Weights of a small transformer language model: width 128, 8405 steps.
Each number is 128 + 32 x the weight over its row's rms, rounded and kept within 0 to 255. Layers, rows and columns count from 0. The size above them is the row's rms in percent of the matrix's.

# layer 5 MLP up, 320x128, rms 0.0771, rows 250-256, columns 0-63
size [102 107  97  92  99  97 106]
[[144 145  48 134  81  97 163 136  90 175 150 101 134 116  92 160 100  87 145 127 140 163 147 162 107  99 140  89 126  65 140 122  97 155 128 135 147  99 132 134 153 142 120 150 128 159 181 150  77 148  85 147 196 168 213 126 107  54 119 158 148 203 157  93]
 [155  95 126 123 127 136 145 118 134 141 109  88 120 160 109 128 134 135 125 111  80 125 109  57  95 176  90 127 111 118  72  80 169 125 149  87 112 136 131 124 178  97 132 115  93 125 155 143  67 142 134  85 148 123  86 134 127 107 134 250 179 164 136 179]
 [172 108 149 153 119 136 162 144  78 143 152 116 148  61 146  97 132 102 126 102 161 135 100 167 108  56 144  97 146  80 139 109 171  84 150 127  70 140 129 156 122 155 125 111  83 127 141 132  98  98 109  62 141 232  91 143 131 144 164  80 134 102 112  75]
 [176  94 148 166 140 143 100 110 122 161  77 155 110 135 101 149 120 114 164 134  98 150 112 118 120 118 139 116 109 161 149 146 136 109 117 127 151 108  54 173 167 107 125  78 138 134 173 134 105 165  77 126 165 149 128 115 151  53 133  86 193 155  92 129]
 [143 123 161 150 143 143 132 145  75 143 156  55 119 107 135 180 135 162 147 134 120  82 123 103 107  89 101 108 176 153 190 162 122 149 131 104 150 106 158 118 116 152 101 156 125  95 107  90 127 122 157  95 141 115  82 100 131 121 155  86  64 127 176 154]
 [127 126 111 113 151 131 173 138 101 105 137  70 107 162 162 169 139 110 131 132 131 156 103 146 118 187 159 143 185 159 133 135 131 117 107 158 122 110 184 197 171 165 133 128 112  83 130 142  99 167 182 140 108 103 136 156 169 116 130 115  52 151 169 126]
 [101 152 142 134 138  96 102  98 141 145 111 118  54  84  92  90  34 151 130  82 107 110 172 115 136  76 157  72 132 114 114 132 138 124  80 201 104  93 179  98 105  87 135 149 118 184 121  84  46  84 118 103  59 156 123 140 118  77 139 138 149 123  98 144]]
# layer 5 MLP down (transposed), 320x128, rms 0.0766, rows 250-256, columns 0-63
size [105 106  99  96  99 100 101]
[[150 124 144  52 159 103 151 142 138 108  88 118 118 165  94 127 177 192 152 157  94 121  93 125  85 139 163 111 144 125 152 157 141 125 125  68 146 133 119 139 136 126  91 151 174 153 129  96  64  89 132 175  79  60 115 115  56  99 104 166 107 146 172 150]
 [145 131 175 159 180 109 151 126 127 116 144 106 193 169 103 120  72 159  67 108 136 156 162 117  38 137  84 112 106 134  98 154 144  69 124  88 117  81 147 132 161  90  77 130 102 136 126 148 100  99 113 128 119 116 106 153 140  95 105 193 143 121 157  91]
 [102 123 120  96 155  82 101  85 165  78 115 151  79 209 150 174 163 169 112 130 107 152 107 112 145 138 132  90 164 148 131  90 162 129 145 199 124 100 145  83 112 111 110 136  94  67  93 159 146 132 147 128 127 134  95 138 129 173 112  79 133 117 169  98]
 [166 113  93 102 103 113 141 180  88 150 158 123 115 131 138 158 170 107 143  83 221 109 126 164 255 116 122 120 111 118 191 112 137 110 140 121 148 169  84 121 164 104  99 137 167 160 148 111 210 150 107 111 187 180 123 166 152 103 114  96 107 114 121 153]
 [123 132 149 102 117  49 104 168 146 167 127 138 144 118 117 113 139 188 156  85 167 209 149 153 205 118 140 139 170 103 185 181 120 142 147 159 205 104 130 116 179 117 147 126 163 132 136 135 107 148 104  72 158  80 128 107  92 174 124 114 138 121 129 149]
 [ 65  78 128  98 151 180  63 148 130 157  98 180 112 128 120 150 107 122 104  93 130 132 109 113  92 142 117 124  90 125 116 134 136 150 129 144 110  83 129 135  88 184 149  66  98 101 219 172  97 113 156 155  76 169 104 118 131 146 116 100 147 113 110 136]
 [107 129 147 156 114 138 144 112 102 147 150  53  42 107 104  66 137 149 194 127 168  84 112  64 173 116 143 160 155 148 135 174 126 110  89 135 155  63 121 166 141 102 118 154 154 141 135 149 114 167 158  95  86 143 158  77 107 104 156 160 191 117 166  72]]
# layer 5 MLP gate, 320x128, rms 0.0783, rows 251-257, columns 0-63
size [ 96  97  86  99 109 102 101]
[[100 117 142 138 106 137 140 190 168  51 166  61 132 134 153 127 112 123 133 119 110 166 168 149  77 173 141  99 162 146 122 127 115 189  34 159 150 124 140 100 157 111 143 107  75 111 113 182 103 101  92 129 135 119 150 117 159  97 143  82 146 114 156 152]
 [107 151  89 117 149 140 193 130 160 138 130 116  80 108 150  92 151 174 151  88  99 101  74 182  82 162  80 121  79 128  63 163 184 138  48 134  81 141 144 127 169 124  75 120 128 153 130 113 119  94  97 125 162 141 177  63 105 144  88 122 176  93 103 117]
 [149 106 181 108 167  82 104 130 110 170 147 150 166  91 150 198 171 160 132 115 103 148 113 115 106 125 118 135 112 169 189 125  75  98 139  87 128 186 116 125 129 143 103 146 117 187 171 125 118 105 125 146  58 135  49 112 162  55 105 124 144 131  91 119]
 [ 87 148 126 151 125 145 121 113 114 103 124 166 107  83 100 130 108 129  97 145  52 165 168 163 122 117 150  83  52 118 118  95 195  91 162 182 116 105 120 152  79 118 146 139  93 144  92 124  88  47 136 131 166 133  73 102 132 142 110 160 176 128 176  88]
 [ 86 173 140 163 124 161  77 150 112  79 128 125 118 118 112 148  95 125  89 112  79 143 109 118 117 152 122 110 110 125 101  51 156 143  98 172  83 195  98  99 151 182 101 123 137 152 169 156 100 169 127 193 126 109 125 108 213 173 142 100 154  60 167  84]
 [126 137 121 222 135 201 101 139 138 171 134  99 109 142  90  56  90 142 115 103 150 136 124 154  90 138 158 122 129  98 145 199 120 118  97 143 130 136 140 167 122 123 124 120  67  98 125 126  93 143 117 175 114 125 126 139 129 122 125 131 186  76 182 168]
 [157  97 144 127 149 101 112 150 137 146 167 108 169 133 159 106 108 166 134 129 103 146  85 118  99  85 117 109  83 144 111 134  95  81  73 138 151  89 117 159  81 177 108 115 174  86  61 104 161 160 119 162 131 179 181 140  95 159 184 107 106 113 134 138]]